From a checkpoint of a small transformer trained on Wikipedia.
Size: 8 layers, width 256, vocabulary 1808, 10.6M parameters.
Architecture: RMSNorm before each block, rotary positions, untied embeddings, normalized queries and keys, some layers without attention, local attention windows, exclusive self-attention, a smear gate, an embedding shortcut, skips across layers, capped logits.
Training: a variant of Muon for these matrices, 617M tokens, 9418 steps.
Each number is 128 + 24 x the weight over its row's rms, rounded and kept within 0 to 255. Layers, rows and columns count from 0. Numbers have three digits each. The size before them is the row's rms in percent of the matrix's.

# down: layer 3 MLP down (transposed), 1024x256, rms 0.065, rows 880-914, columns 0-127
# gate: layer 3 MLP gate, 1024x256, rms 0.0698, rows 881-915, columns 0-127
# up: layer 3 MLP up, 1024x256, rms 0.0709, rows 881-915, columns 0-127
down880 099:186089151184128170122126074099160125127143097178151163142123101110125129143109111118140094155117122176158126092162162135171135159104149088143169126121159164105110143098118143120122106125114134116140092146124086115100083115125179097095167115057115102149160122131156144128141155139132127104119129088102158112159130139157103141123136109097185134161126086097107114126155118076118137078105
gate881 104:150127099166153138069164149105137141135122169131168114153134129143081149114105135089142133104156108122099119128116146075127148119137152145145118123150148136125126131129179114170099153135116191127146117133129080133100082115146167136123132119118136112123120137109145117186107141139092157172130146167111144154150109092149114149114108159108143152165128093117160135179129127136097129077143
up881 103:147148124165157149097115129148134115149160138128110091132112144121109152138121147087093176116132109147162112094160130147135137132154117127125129153127114113114083120119193165118168099128104105114074161132150100141168122113141168164124137113106111147116110154098116123155140142143115138113138132162121133133112102148106123125095119086181200163122183098123151136114138108143120124130144
down881 096:137128175134132148101111123095151144086129089125117140123098167144136144120139135173130147136133118180143134120092108138129135096155110145123113143138120092090156120136118123144108169125093150157095098132104123098106137121111158118102108119122130141123139156158107168115123126156142110130110174140164144102136127133111074127069166158112087133123160153150127179126167148115113116119101
gate882 104:138120138144118135152157173152095103139120078124115091141114137159116085117139111094115157088128140091117139142140175130098138101106163126160132135124108114149114113107141160133139150085155083104124173140178147140114116147190131143143186151122171106086111121123081147122094133137117114120121087095177158108145160166145102146141086154124141144137139147110104182140107122112186110145139
up882 107:115136129132120128120125165190107117128144096128121124126184123141123130105121124150099102140108088132145116097156198153164152143164166103116118125106118115125139150114113142172119131114163113136122149098156165108165113142149110064116110130147115112200133115167145100116177115120122132155101149071087138120141178123144119112122127089137158176119132145126135107130130164124138134150151
down882 099:136181129155107097119133125129107114111127164147108101103147090144110181159159140136130154111176122113116127163110116092176119127157114124125098116080141114095130122143115106159173143138175117140158127107116136134131128158127126135123161134102105164114137126170123111080133106159145138143122153102128162112152125110136162090106123143122150128087111105148128129154147127148145121118157
gate883 100:107118136113112122165120126111093120137167161142168150143130145121151171152096131160156104079126096154152126140100160137123130123122120124100073140115080131096104106124131091118114155088138066138106107103128084138167090097165118141081083155144135165117134111135118122128089179091108103143146151102110103141127143124125167125144122132151145150123116112110138154124113138142072113181152
up883 101:078152133112104107156124191128152142160132133089139173125121156137147162151142118117097180133137074122136148132094148120073130164098141148123128128138133128143121135108118138164129151129153105088136100090166124109140099102165142099133139147144094171102100139157144068142134115110114130149129111092112148090130138089156123116129104136130156129125105126141131140136130212112100101114133
down883 095:109111153155133141137085114138100136148132123136121180134122117123121125135153145135109097127160142115123111146144106143136132170143084135146082115090094078140139150088101137148156140139144134191118151143106146132122101126152134111117117153139117126153116087118118118145076112163125146133126131093087154164124095093108121139144129160134147173139121117137114126112148135099116135145101
gate884 097:145105148112139106101094084108106117097097069128126164106103128109119103127138143099067150091153124111146099151132094111118104168159129131121127129151095132137137124098143170138130095141119165088129138130123107107139095138138149143084080094118128080112076099069126139112117093147115142121129137134142148139138145136144123095129106109131138100161149144174128114128135167151130135094109
up884 098:108112094109165149131124129090111145142171137112115066157147073099136152178111130125092097107163146094135202106106149096142148126144142135108130105144126139148112155154109131146121138156135142132085093103168144121116120135162121089125144122153121109091121099154099165118079162111137127115162144131095130128138154130106127165176163133162136140143154138115128147089092154122076116123126
down884 100:143162140171136096135131137155159167115166150137113168119097111118115158136071074161183143137151109172113122106135174150167124109106125101161144111104148134108175134124131117118110126122152152137166132137132120099120150065146092148147131132127129153141156124142171134146113152114159152156126137150100112121118106089132148107097157121146162141140152126095193136105105114148120109138099
gate885 097:099137121097125085088104135140124164138120152132148136146073071124132115101157103121145149124161106145159109119156159117108125123135135100128098088139158119099102100143125148128098175111121134115079114125108144172146155128141150144079087140110073129166126113120133146130133141114114109099117115140077117119131130173088112132135133143099174160142103118155170122115130091149144118133086
up885 098:114133161136135169096107140135069123112132140147142155083162112131056182143136141128137123156094184115116154124134140076135125110161128124110102146129173151108129114141128124151134159128139069094143137126094135145077121127106198107143160133135127125067148086141124126127165097131167163113121133108115100124138112137150152126115121127139148119117156178117127128122120103142129120144169
down885 098:102148124136138163081095108110106093165160124136050137130110132116138127129124119129125133103169169122131147154076103129116062148143078138145098124151099174108155184158170128154152146141142107143129107161164139107147133144128152060136149092110121158150149145106120105124141142170138121150114126113112119164153110111131134107169119124123163168109148131077136102080154155125137100127137
gate886 104:131158097170121087095146139103109128137078137137149110099151095120126137167119141115143137129147139147166133168155103140120089124115129166153129134103100160131192117148072138137178111118112086117121096093144097102155114155116129117137143141113115177122079131121149096145065114126123157101141108160149144080148133156136135132158165117154132144092118131134135127129147132126131076105124
up886 102:139111093138134136148116107101124154085117109114166114098150055107141098139154148134124102129129121133117114158159133122160160157124137114173112116136156084136132096115112114126141112121118134120136151094148099186144120128120099127135154149165095089122160100147139107139138107104121099169143110111142078140192147124142126136073166115104127165129116147121138124172087136119113125125086
down886 096:134136150171132143149167149128095142118102131130163156136126101135132129114143122115139154168119094129100122133114105151137117084151137086117130127145123131121112118082156174131123097144132121105070140069124153074109158109104119124131140111118140134151114147126117113124132131140154194150111098147191098140134135145100156110076142165175131139144130089147119154098101156146147114089121
gate887 100:112169139142101082116094158123134121104122131084147167087092163085086135126107149136128115123169180108137137133080161158112116117111136115133111148148133126153105095113132087091088148109105121138142149147149123092117178108128146164167138121141121110083126120093125168139108164114133157136099161093117146152108095109115095113171139143123129123127134179098099128108109145120138151112146
up887 099:132169181146151118134123134130111137173152154131081125122131129118183134105126088097163146117139140165137106151130119082099131136154178164122134124112149150093142095084114154112148135140136116156069116139109132153097096133097179154155116125139151164142124188109099103089168144135123125147105092122131145140151118157156111107141143163127139088096163109159157144123070107151091112148118
down887 101:105139142111159146137132132091146183125109140104075172128124156101149177102169126122097097122133110153149128139100168109156097151116135177143119146116108134148176079133138160123109086136122143111131103102129118083135142164140159150137127141079114113095163104120130127119117165089123101137130115116114165122150086137121139106113167133134126111145110120145146095146132103138183137118114
gate888 095:120145144153133091107139135173143102155110137121063183161120127127134100113126130081175110084097082068111124161183148116129112114159096100114141122112137127097137128132143115135126131116127103123119126084134095087126121106159156156095157099103119090128117073131102090130139129105114109162124145103140138120140136130124145114118115144182115107103065127108143148144107146144137126106101
up888 091:096104097161089128107138123136094077141107107082180121135140120139099146119152100117098164105102126128156166112104116171173137137120138152139149111140128121144084142133131124172136100149137162131161128098108138077148113108131152132146094125093147114118180165118081142144123148143104149102106102132100141122129090139170091143109166127108109126107100153098110152155121148152100146076075
down888 098:099114124093157159116159136161126106124094081119117058106124132125128109102133101169078135124088155144132145102146147150132104173098119133134159110106094148124088128151121130115141111128203109130146115119099103142138120097064116099139156141113125118110105151103158116098062147126115168097126115149158122128145122126157111114135160129136152121124179152175123151123154157142096177142117
gate889 102:151139143097143185154130157110138105161121144152116126130155145105116144168072105067145132200147137145133093159128119127149111121137142123112133071109127138135135134124154156093147076117084132118116142117104148132143113089147145199112144138144123144114102161145128176097105145114140081143130141137086121119140171162126183142131125106132086089130119122077092144118122091143124130133125
up889 101:092110153080105113145147124127144160148119100127137118081133093153113126108105147102070113118117185114135118102163111177138126148113096126128141154081184091149118133138103138133167137169152121118132115117078121119106126078143107130145167125165127105093134146157119121163119121120143162136218109103133130106126100138098127145134126130155096151135096110092166068122104166161114105095146
down889 098:126103132093138171129151134101107127118112134155142106134138143102125149150088093104094127111112105114106129120102122190132138085174139128133088145182100134107156138150166158139126121116116116147124126121098104120112145174123141100114116153121155127179156107116171110117102139124164099125103160116107115124118102152106149164107146124163127123099145133177102134137111116092117160126115
gate890 102:137116156134105134134116105128134085123142120097137166125122152064143113131125167065129134164122127180117117133158119139131113076107111117158103118134120114052136124103105112149103103135184145095134123132110155145119154124159183147136143112135163112143101138131139110111125109154139121092149127121137135147131145119090086145149145089113090132104157135135136132119124113094122145138106
up890 105:156152136102119123107154162114191093133165162104123076089113116129091129127104114132107121133118151149171089125109160126117121134150137161103150106117154072124120136133085125164124164123155176146130138136131126093126123130128146122132177137164131114118164142135114097133145107114090126091099083109109172124161146125171084116151133118070117153143136108095135137134142113115155144100159
down890 096:111132144159060146148103128122114098164131130130157140155127087129091137129148157129138118170162127155110158146133119112097103120116140095141116144147113130148104136118125199116109091126153183120152131127136101114102107145138091096138121141112133126134115129149149124122146130102175106151132158131097165101137109100143165089100124170157113102141124099106133166125099170099123148125134
gate891 098:117132122114131144147127142143122113168119127077107145166144093144145116151116080110085085115106118142100110152071105157136151119176138148108090167130168137141163150086103145155137141136118100140145133148163152131122106162124115165086143129128090151132182152086167114137155148114156170121132106086123081173151164147172129139164113111112152106116123162173123156128122131128156151112114
up891 092:159149139109165088108134112146163145120134170188153140134161127088100123126112146130118163118098124147146139162113110118150075148152105137167141137086120140100159180135101114155165115140134140147151057123155136111133165153149121141119096108110151118112147116144145067124126142107148165105115108125127089110116098127134195120107134101090130111104109115103169140157119113193130108142129
down891 096:110129100125131135175110106117113101128117157116145085122118124119182104157119080138139132095117100072128091154159125170160129103109130094167142145162131117122115149161125145156130093134141183105138076141143123124135167100114122134110112099141125142132131144129108143142125197140099130086145101084148099156138113127171113129112120105113146135131144108124118105097145106114155121137111
gate892 091:132140122115116146149156128076116134158135114102123192138116119095122124112168172140110132134136124157098136126155198131180138129091124137102135142143155201136126124082118135103117116108122123103160112107163112172117147136135128112127147128109116155130093138135135096136131125114135169143116147119118125102139115134109152176099159162090130077110130147148104097077121091149136156106160
up892 090:119131128144187140170103138140126134132138099146128077067071150163166137128123112145146105141092121120173139140123097133120136133136144122172094121150092129116155138117117138116146132157141151142108143180092118138149106102122107135137134115127118057151095134084128152132159141103109110107089120145118140164131162147126105115146117119122129152133138118147127160157117163148124124168098
down892 098:089108110169129142100137082114160172149133121133146128146102121135130133147147137112157160141132158106155128152091168130162078150112167134086100143098127158112155093101136139133072115106132090143125115092129164153146114139134102109132118118141130136075137181119097122118164124136134114103090152136132093145106126117161124149139154137128137115132138099160072107145131103098098154188135
gate893 096:170155122144061155114173140157120112105112159106127140101100107143109178117149102130111127119073137117100115111107136127126113147110108106138144140126134158094129093122123136109161103152147120101128156149146117164129106150142136110121093133117148099106115115135180133130110142124135132112159109111095131078176110101148119165140127100076096128106109141148121116124112148123107154168126
up893 101:104104127156141124154128120153118142169134142136101121117163121102177095131112135138150150214123093134159112155106139114129153106121109139112165167151129110126097096119128069155123142121155153179138149159095105094110132128164125140143128055128117159128166104103091139084137119141145106156108142150156097105132136173131116141122111132128121114150143179078145121108151112125152119121178
down893 097:148121115097116138148091129123112151130178115175107104129110137162143146093147121108115128102180138100119110120150125165117118154153097115137130146126088036119134164132113138126145156122153097135106127097115156139152107162104114144106140121133119167177116114123153129091137126157155090074170139144081142135113124121125126138166155171132124130140068079173125125121088104122108113144137
gate894 101:135157109126110125134126117167156121109097117132070172128127138121127158146133157113110129102062158114130140103123129181129101160168129135136129139098131138153099113106131134137119167109128140112159113096155121113106131088092135123142170095134151171104117156193171110134129135127142096114127088114153116122200108128154144123091140161143132129120175136159106132145181154130161109149121
up894 101:108102123155121187120135146156124105115111105102108175152107119145142115141115090149137145115093109165124112122146114118182102087123170122135095101135094140133111192114125099132134088146084116088143073119163122133160134110105102085177129117092130129104135148089128133186125145112158140139146105130085152100111141130133140123140113107100121162125145165145116156123092127170155141133149
down894 102:119165153160095122137108131112182146109127172137134127087081168135134139130096111117148113158139104088101149082120125134090077094114113128116090125159118173094125101129110158130126128144152146098157158120058104098120112128187121146147135163169136111115133122144104173104143172143117122113126140163134096125131117144118092102083161129156095161161108097130088117158137115118113127149113
gate895 102:124118139172081106131090098163097149107142145116114105178062123096152135170121170137139115129141133123143122135136145126116117125108126150170099143090151087133168135154158079137124115110188105140128095100137125117153114104101129175153160144124127124149120158127155105176127151127094078148138135120118093095134115146155112096162129118140113116120111101120130151076163111138190137126063
up895 101:164129131127125118113148105112157086100180161088141188129135082107115149126136165144122105128152086063129104108114101179121141152145107161141112147160126128098109111128146142151135125121105089126167141130127125128107151094118091085125098107129144144061161126088156121129077105166125124142151109086122114139121149125119141104093141110096136110142116122137147123130162073103110087133126
down895 103:116165158157141151097138121097142133157080119139153114146125139147153167142144143157143126118153122135115127125127149126159121115112095138143129151130096132085133183129148147145139131100131153148096073152133127129109104135164124170112109097101118121127166109089159069077129110140129129137142115170159138158094120137096123118141140119124106116106129093107128114149113107124150143135135
gate896 102:125137150115159100116143200104149088183104139155086108142162143119124046151126093149102124160108146133109121117128125120079170191131108171147139145115093121121121118154160140116144123086137100140098080106126118086138122153155129117132094154099109122161119120117113149117108121122144132133129116123119138135170134115169127153107117163125128140139139115146105143089105153150134141135133
up896 103:138113183134114121151160071145140139151130128096160142143115135089156166101148113129161117118100115131138117144103151125174109104135071111082120123143113159098110144094091110130104144126149121131164102132151120094156155137096092135129167134099129114107120190142142167152136129147072137123152086103160096134154102153153129123165180098151132122132108088139093109081178123090128132127132
down896 103:146132130123130126139117148091117110144121178111117133136128114114096103117162097129117121108119117109137126152132173103150157165113111110125160108127084120148128129111137131082074161113142181091163125082151110138139121139116118089093127190105131117102140140159118149146090099150139159061130103134122084126159166145123152125173085102118143111153134130102106103115146152123092158118159
gate897 098:120125167130082097114118110169128114140134100176109138142098094190143135149083140138111131145133121120151142124142100148072154157141120203163106133133149138111127133139144035085101157154144183128166109086167090138099174123162102138151148113108130151166120158112123118121154138123164122128117116122137135134154172128144140132088102150131151136129179102152106106133122106160145131155132
up897 102:142124116170151109081130134092078135093112079147176117133081105125134157148105091098129150129149080165112115126141131116144152139134161110078134114140130128126098119127133139132142147146125170144154121148148109141136100129156100110160150113122138114106118108099120140147136131154078118126125141153181156130108125152140149126110095119129100134151173176050146155132124101128107160124142
down897 097:105145130140109100111127109077119179151153148123134112143136094114116075125145112138163140110151142143097135102156104151124138105146143102085135102147069172108155090080144152129127133107137134115105155173115117109123145165160145100122125137137115105129126150143162102159083132064126166119143151102098093145119107118123099127156065123146141152127103092148117153087136124131118135133121
gate898 097:176141117158138126130141101145121147138204134106084112108140177105112153117142138143141133147141092112079177150133120117095123125154143156079135112126135139148124151132171142168182160118138108111115136167126133086166090137172141121098149111062118128121123138129109168080108155105131147150109100102178133181106122126132161143131107130109115093117150099141120173095158104119129125143141
up898 097:106094138093138157134129154174112124119130104122154135144141122103148087139157160120148139077148118187139147133099141092086130166091139103139133103111106137125166136106108115080099141119130125165140102148157100149112111165141149171110155144102074113094125139133098147149116125160154126141100155145156109118100146125118140138090134162148173110087114120135184149147100166098121141140140
down898 100:142166088152132133185114124131119101091100142098115104137130156142133130133134156126114155133152131085132143137117171166134195107130083101117112127093131083128116137119136130127106092121112144113118128119139104120111086169152092136125151119149147141096148117125109130131119115106090141140113112149095117140161120115092127098134139119135109085135141123152176132139093132146173115104133
gate899 095:143098152133103132101150139126111104153144112123103125122102160144101128126120144116111132105159109117111137122089160123114174146111163133105124138135127127100113091167178103115154146118112138094143107087150103085153117104119100115129157115135100128130108106070114099102113130131080116104124168095105112185126150112120120114147163124091108099128123145122148098127122124135107158132126
up899 092:147125161142167075115121155121123137116154116158182140133101107166121144116143099105117119142132132140142104185113143119163123139122095127161110119108109111138151110143125109108113112117087135127126130114145160118131153150172117153157117182070110169161137117117099135125157124158109132112132131110141139167111154099124106101127116127130102137145094132077125124181146135146119141118113
down899 091:219114156142130113080118111087134146130116178137095146112087133148133097098116116161092160109118126135139131124135156146154132066110145128142071124102136159120117126149149145093092107136082157103090142146137157063117091122116160124140167124116135099109130165148117110153167102135100148101160143159134141157116116103137082106125129150118097135136132132117109127094151163119131117100106
gate900 103:126104100123156142101147121145146110084132142114106136152120085123115139132101144119137122119133116139134125128114087145134174154152112091161137127105135116128181112111135165099110138103153164097162136129152179103135120149067138092119107170162139110147079109159131134131124086164134119105085152093098146121116122167145101111113144144147139129096130113109127143115146147088091125189120
up900 105:128164131125144125165167137113114127089131165164132123182144102159149130109165165130118151109113128158143101107149161182157107108088165120114155147120129108104161121136122108126140154157151098130109141130156134092130120149165097121144154166153130105087094145094153104149109057116130173164125134103121151118128127140110142164154136134149149150141153091137152150118147117147110109108081
down900 101:148101151155179129160131146131135110182148107130149190134144125103161149113083105102091131116132127150169137105113156120199139126120102097127102125139140149153103159146144134097113143159140099159110107057129136150123131099121121158148116123120133097115139149120155139129131129076122148148114086177120132118139142084130113159136134113143145134104087112139116167098185127111096117124150
gate901 099:139085139120145108144108101108162133162119137122153119106134109138131140162090132098154156160121095096099112128113114144115128147144131112125155137131149127110151137092138114122112111122134111106152130149107128153086135157105137105083129144072105180070117116124141111088112122125156127165107117116142124149123144135129097135137111118160095105151099131120119147102131116134129162117112
up901 101:090109150116156151090151132114140115121072168119131143155135118181123125162148126099132166097130110145144109138098135151104153073136154105123169133148130110126109096122117120092134118153121149107162151113099136120123143127085110146095125177076092156097128127118167170119134141089154111142136077131124152137149104148125125135130124128143118137141161127158155153117113137116085104144120
down901 104:107152106120100128136126156114143130118181132157105119093140088121117073168135144157157116152137104131105115130141123095108125145143117099082118112114113136138126130096118108126143119144118135127110121120104119120081128108137155119172110120142143165068108137103085135144130141136153065112136168085158131124183115121135173165135098151149111125138102129164096109114103094118133150146126
gate902 101:100146124115133146117152112177117144122108109128098176107136113144137142114134120122133142124126142119100122143137145109175118105115111150118072161147145161114182123144077135132105087107161100143162129181084132143127177108077153143121150114132096112101138135116156128185147156118121136109155110168107172151112118132106115129148112144090155165141112100162120073118137081095144088146109
up902 102:100161103135126116132151120148105102104132095109117182119160118123091097126127152102140112150145122100149146127155121136102119133169141146145107105146130130118156131177113124140111121066128131126108093158154155168130158152162167165135143124155178171126136095152184080132155119099138144137129121136118160150166135086155130110162116120146147153134163124132127160106152128153133139092157
down902 104:147110069138139115144111104123185135177132102135130143101119131144144151145133142152115122150159097058161132100140150152135168131109143132136123096108115121188082133144106090156113130135129118151120119141153111128140105162111113108159181126155093154132094103138158097194046112141115154139105141163118128140115105121136118095139123125136140152155118084099152118142110102156130141141092
gate903 101:109132094129105106112136142130089048130153129116175175136126157180135150126120123171120104152157118135130127107148124117138124092125145124102108160150130081160106093156145096136114125093132168116150115104105152169097118129136116129116131127112120119118123142179151141116118160127138122129081126120142145168157181121157105115118143113102103069085169102150100118125106140134085120171108
up903 102:171173157130155128105163106119065079116111105127140080126135113124136106159143145089131124127083151148109173136124118123135096175108149173126096109091092124147133109142102127091167113102155129117119122114115121128116104064133141155105069140165174160143102125133125154131139167112154134145151133116128136173103089122117105152147150140121094134140145085123145116125118107141104111147109
down903 100:136129187156135162110102116118123198155124127105072090177126120140136159122153165136117162162146132168120144157116128155155175133116141121168129121113157150164146095103113145168126090154135154112132130103105101121123145137103098097127128160116124155143126136122121082119088137121152110104113122141112120081147114129149142116138125121140141116163121138111107118161129121120173120118156
gate904 099:107137102119081114124114149161116111134151124185131138117072107109134126132130130154115094107121126112099102107137117149114130121169098108139111166145115103108139114119106119119147135103122129098120124151149098155064159090102093176148158091092149106102158134123082124109104122163094128084104160137134134097072135125139087149159114149115143137127100142166102117160160163124116092095138
up904 097:125128130122105122136120145151129099106110125180134129137112119132115129125129181142070131104133133098123108101086082093133140147151092151179159155162125130159146074111118196123164097102144148104096067154127129144127112086101126105164138119105144132170144131177129116075145126130108105161112129135147109103157095132140120136137132163102111106131131173152110113083121130162133134081179
down904 097:142130113127134121107124113148157121104127104103157146122135174164092147094131169133172137168109127105162118116118125124086162126107096097131136128124079139094147113125178144134124118130140158110102133120137158136126151120116054138145119122105100117113163090125079153122158111165173140102125120116136149108145169127081117120107135147130122134123148088125165110119144108146143070067177
gate905 098:155067134157116117112117138099086105133094117096090108119107109136106140148166125156152099160123109099102136088113110154139121141119109120123122095153176100127130152161165139143122129095128175149115180110106123129121091124103125130146146128125115150107156104060101164142150147157130142154106120066143166121129160129169124145112160112123139163129127133142120118113161168109112123125142
up905 100:124113133130172107135146123140135154123190131099126094087136110138100110167161089080125137082142135121067183121128141136137123105100133134124137150124121125139151113163167147186113147147122132066150124127119137134146086155132169089124158107135159115092159154150101117134113134137100080102084139099127155159097159114084112095103164132110107147117162110121120117184174143161141140136139
down905 094:118132114129134073123091142149137081146172127127131169121147156129150117106113176122154067140120189161121093139131128121142121128107123112165158111132139126133154123141120113158118130114139122156116120131137186129097133081170128105159140158152122143153115120125088185115098144119137121118098139116110107110126157157099171069085124150133118139126064158124142097101115084181091145097132
gate906 105:111120149066137137119097126128155127133135104130114091161147143100123141128147167127105107156179115129129078141122180114158129131144124118099182133100138075114104149081115127131102157115129096101155140174116129155103112124160100152156118118079119095096130113120151145169108104123142118145113113125153144214140158126086100135131128109087111130105088122123090130103154131126158148150143
up906 099:112144111154146111139142183097116112126187152105109117125164074126106119106151113134161087109174104157177104104099108151115113097152116099121135140117132107117109167150148089130150119115115150125125126126139155102177117075136113121178121129118108120145157145140131131122123095063107137144138091075120122122114121095122138093130138118115112159119134105119100151137160132128123123118162
down906 110:144120141171104135099145125114142156141133129120122151142122124108130139128140134154147122158160141117152121094139054172139120121117142161103159154138145141135121113148133142087129157142160147140104145133153126117142078079111112141122137131099111138148130121130102103118134103081133166148136106148172115160134107128166127073126142135162146155125126132151117121165143146112154158095116
gate907 094:153153132099127154132126159173115127144137114128174115122096118138151098127101111172137116100183134124110146119130105111151093128147107146135115112148143099136143110107186136101120189132145091161138097164133156123121090126158077163117154131155100123145115171069149110109090158153139122107142143092156113137144123110120159110074124131107126138113186126139094116117131156144099105160125
up907 098:145123092144098108196157125082130120102144117147119137135144126170112164098126142104180149134114134106146135092135131144087192152087129148159138089147121114159146124169129120154108137167158114158096146137125176136154094111115137156111117120139136159129146123136160156125156116090167170121115114147108129143129116122155142124113135130170135160098131165134159130132132180152113131089106
down907 101:081121118135136128123133144110108151114146142145093170106127123153124111151111178079099160165085155094150107121139131138140145114137147119138154100136134145161121163159119111118148127097136170107121107142152107126064104145194122102128118148106152141145120146180142117113142081114119147083115145103151152108175117118119120155097107142132118119174099081124153159099115150064126154146103
gate908 092:134100174136155128160132082143167106164134139084126129137127088149098128153123100151134119118107152152130118127109110102121095099183110152100129142185142170129128120113123111117099137136120109100120124123119112105165118112158129137138128161164085155081163150120090113136155133127099129146139142106151130118141100094140118121116107170118090135094093106105106118125156136127135133145110
up908 096:119154113106168173096141185152129116115151119142132125106089167155132143090146111121077177129102115140138128133135141149141136144115116122144099100156105137138091154169125137131150131109140125109109144104114115164115082092112140100157138127120143115146127115100145132133091162106107116106138126164185116157133129108174162106128155144128121145147125117168136114142135126141109157175179
down908 096:109142162158087126134110158112139100112099146131168117131082089117128146116176116162165114087107130127131087163108153098118072127124127187124093073121131138118105123121117131081135164171116096104136128134183146103176122129078119118142143155099148119118164121135189107117109106131106140136130130131135137141108123137130150115130139174139105128123108110113132124145167083103124117109157
gate909 099:136110095115137153096132171142138126118187135104108093106145134125137162147136103151141106127132144127118158112162103165114130094144120119163149109104145139105130167130102158151116114124111107142120129153108140127113114106132115122094111112126137155108104159157150122103161105122121099134093150122156162123123159136143091145124087112102096146135104140110103096100095133126127118144144
up909 099:124134111151148113117119146119103111122096136146126104125108174144126093123137081144127114200113126131140128146118141138122139149122138136144196159039116103090142112105132168117100085152128117129092133145153132135125147151104076134115167155136121164110104101115120140094137107126131148129133115121158144124152106043096128101145148106136106134125143089134177134141121142136177121150126
down909 100:147136141147182136126134090137127140136164120132130117083125148082092108128130183167128158146145159103177170076110138148120153118148179114132136116103132159101136138164142137064139119097098105113143131114095149117097133068139119156136121129141104170137085130145106099106105113126147111169121131150160171160130138150158095131114140149092137106150096163160129110138147108102175134102162
gate910 104:143143114159144132114131129088119148126140126075152164085093123126150094136154089111149131092149137100150130096141148154085137108085098090141090145125170141128123116118123111138129129131097088098100104114141121167128130107150149110117124177174163143163144128112120101149130122094177126145146152078167118077110107090123152119090114090110122151089103091106137115104117137142117122120124
up910 102:166163097131115132132135126130118152189149171125110178155138133153180168141139110140118126111168170131128112128118155111158105173152123095110144149138149137091126137116123090120152176157110124139104139141146140106102084138111141096157186124139121117143138134131138054130146108159101119131153147095092091114105150096195145117115103093124140141161130167110111088120061132154111119141138
down910 100:144141093144113131125131149186144076133095143135137123124156121104176144162133138137150134076130182144128124145148110104122147157166133131165062092113160110144125116114107101102157110087129150108093129125153100127132141138095135046113145082116113083114103165168134097132169110149108117112146097115122143120110105111114151137142179150130139115157139111151113090165101159147120101106082
gate911 106:106110111128116122121108100091104076159152116148130141105101138106085120114096150124105130083156070128144123157100117161160136067127126145098138094130175123126146138136119094125133175167100150154099136138122112095166135084124099133144105159122142140125142160052116102134104106172130123105145093109111147118126155126124121149147104145131091139167117129110147146163119103130137140122115
up911 101:143139149143163139128181148115118140086116169131133114129178146106130176101137130123135167113129137142100113141135111084123111152106122093142130095117123146150150165154126108127115115136113134109119135130100133161129128105098169137143149149081119085112109139133122145129123149110117118142137086141149133145094135107141110125114151156127117139097123109150127142128157126078096137131088
down911 102:111129140101102153078159126156164140073127143111120094120083132125145159131096094111138112115090127132162111157112121154144129136131139140088072088131140131111124108124142081106099163095152088111148119112130104123178120128120142136095140121161125134090166122113145119134107177163127117101134161150131164142099148101157158115105118154132099128123128121148094100138123114113183130084139
gate912 101:130156152110160140139147125092139119180123123117146141114139108109167137117148103157143130121111140135131124069085134115149153094161158141175164145126131097126120149132118122117123167171132088141127131146117138130098112126087170151134100120172085098141108136131106148149146129139136111180125121095128097155111148126157154149168158169118074139093127127159111087148166180150104112131134
up912 104:120118126120108135142127128081130153118134112108115117128151138125154129162103133162116155154107105146141126119106113131172167109129144107158119141106109151159185117137109098118188102088119125116140120127092131138098129147169121148175178095111108161092132120135157131168158163141142100110131121120122133099105125171141147106106098109112158167107126134075081113103125128153118123146134
down912 102:153142172095169128098134151115089150115084164105143110116169135110150143136125081135147081136125142146145155085111142098131161118108130139145144134153126116172103138135140141107134145106158095120153117113131151106118150145127115176106110143154118134108096134112129145117116135152128119159174179096103137163152156132139142143159162134117092125148129106142118120152148141198149093130144
gate913 104:155142114131132116123114153133108094157124135127104125120138129091121154139141105152142158082072120107144120160058093118098144113136102150124106096151122123138140125134127158110132149106130128146155109143138148094146148114108131137129145117141131125142113195146169115129131166091148144139141142123127134115104129102104109127123106087143112065139096122116159092146157123128156137124097
up913 102:117109124112158190114137123109115143109112165121154147109111165136089136125174149139132123115123159149148162144174127174158145176121118096074128119131154138107150141149146126117123100103126098104115160136111115133105144136170112127134082126104152138153161110128135106129115103128083191110122132108112132114124154145113093107141128134145192134139126107166131104120167130123135082156151
down913 100:117118162080131139133130138115085162121103143124138128158119115139146137111112092121122125098129112087096117036142157141121148141106145157110116128093148091160131117152123132142120132130151129172117142141117158121127155134171105129128144148153133098159109134093103087108151156119076162150175187158140164128143133118099067144136115110132155144134136107139112121137150119161087124137103
gate914 112:123077140098125118159186119126152076163152128154128093155158100084121189118094127111089148091139073158144154128120107132125174123108165123148116120123131132118097099133168099134123171139099170102148115140123111095145150087161105136139154154128162108133105119158100109141127152126099137116128144095101119142126119157137122100146101165130143074155141094157119116143103136149139091148118
up914 112:131127131117089149100144176157153121144122133185088100090117127119103117101143110123119065114169134136135103123094119110114124101121091114162150170157146148115126107111131148116157093113158102110107112116122133167142141123096131126121107151137075114109122160134109147084110073139147179140109113161138094132147123117148153151143159147120126155125149115098092099094188169120121144125125
down914 102:155118118109101124111130120152157112157106150108102164138123161154098148142118081133145109146164137191160115131091175101131131193150115133152152151124150195134162067095131159153162131145120129133140106128140115098113080120117133105091091115147111103137121105065111174130121114109147139074084119119164145124107100129156152124085129128103131138122159126125102128110132119128109090106067
gate915 099:137107119114121175130126134159110126127094132132081168145130137185118111140128080106128164108097140121134088108138108104108131142126156109150144123120106158083158149106107124106146132143104140122120088133122153141107126116143116137117134104144105103116159114096145180101100147079169108106143126142113132123160157089147078177110118096182164120159070089134129117097172151130121154162155
up915 102:126127117126123137108135158127132160122109144121124088128083150133126077151104116148142075156140115160151136132112129110130137158127162153149106150161153138131154096148160109127151106123115167124130139108142129125116142154076097124122132122103118126087186131091091112117117117127136108170127154102175134044119135127107115077101100162101096132101109158129135168121179112118159110107100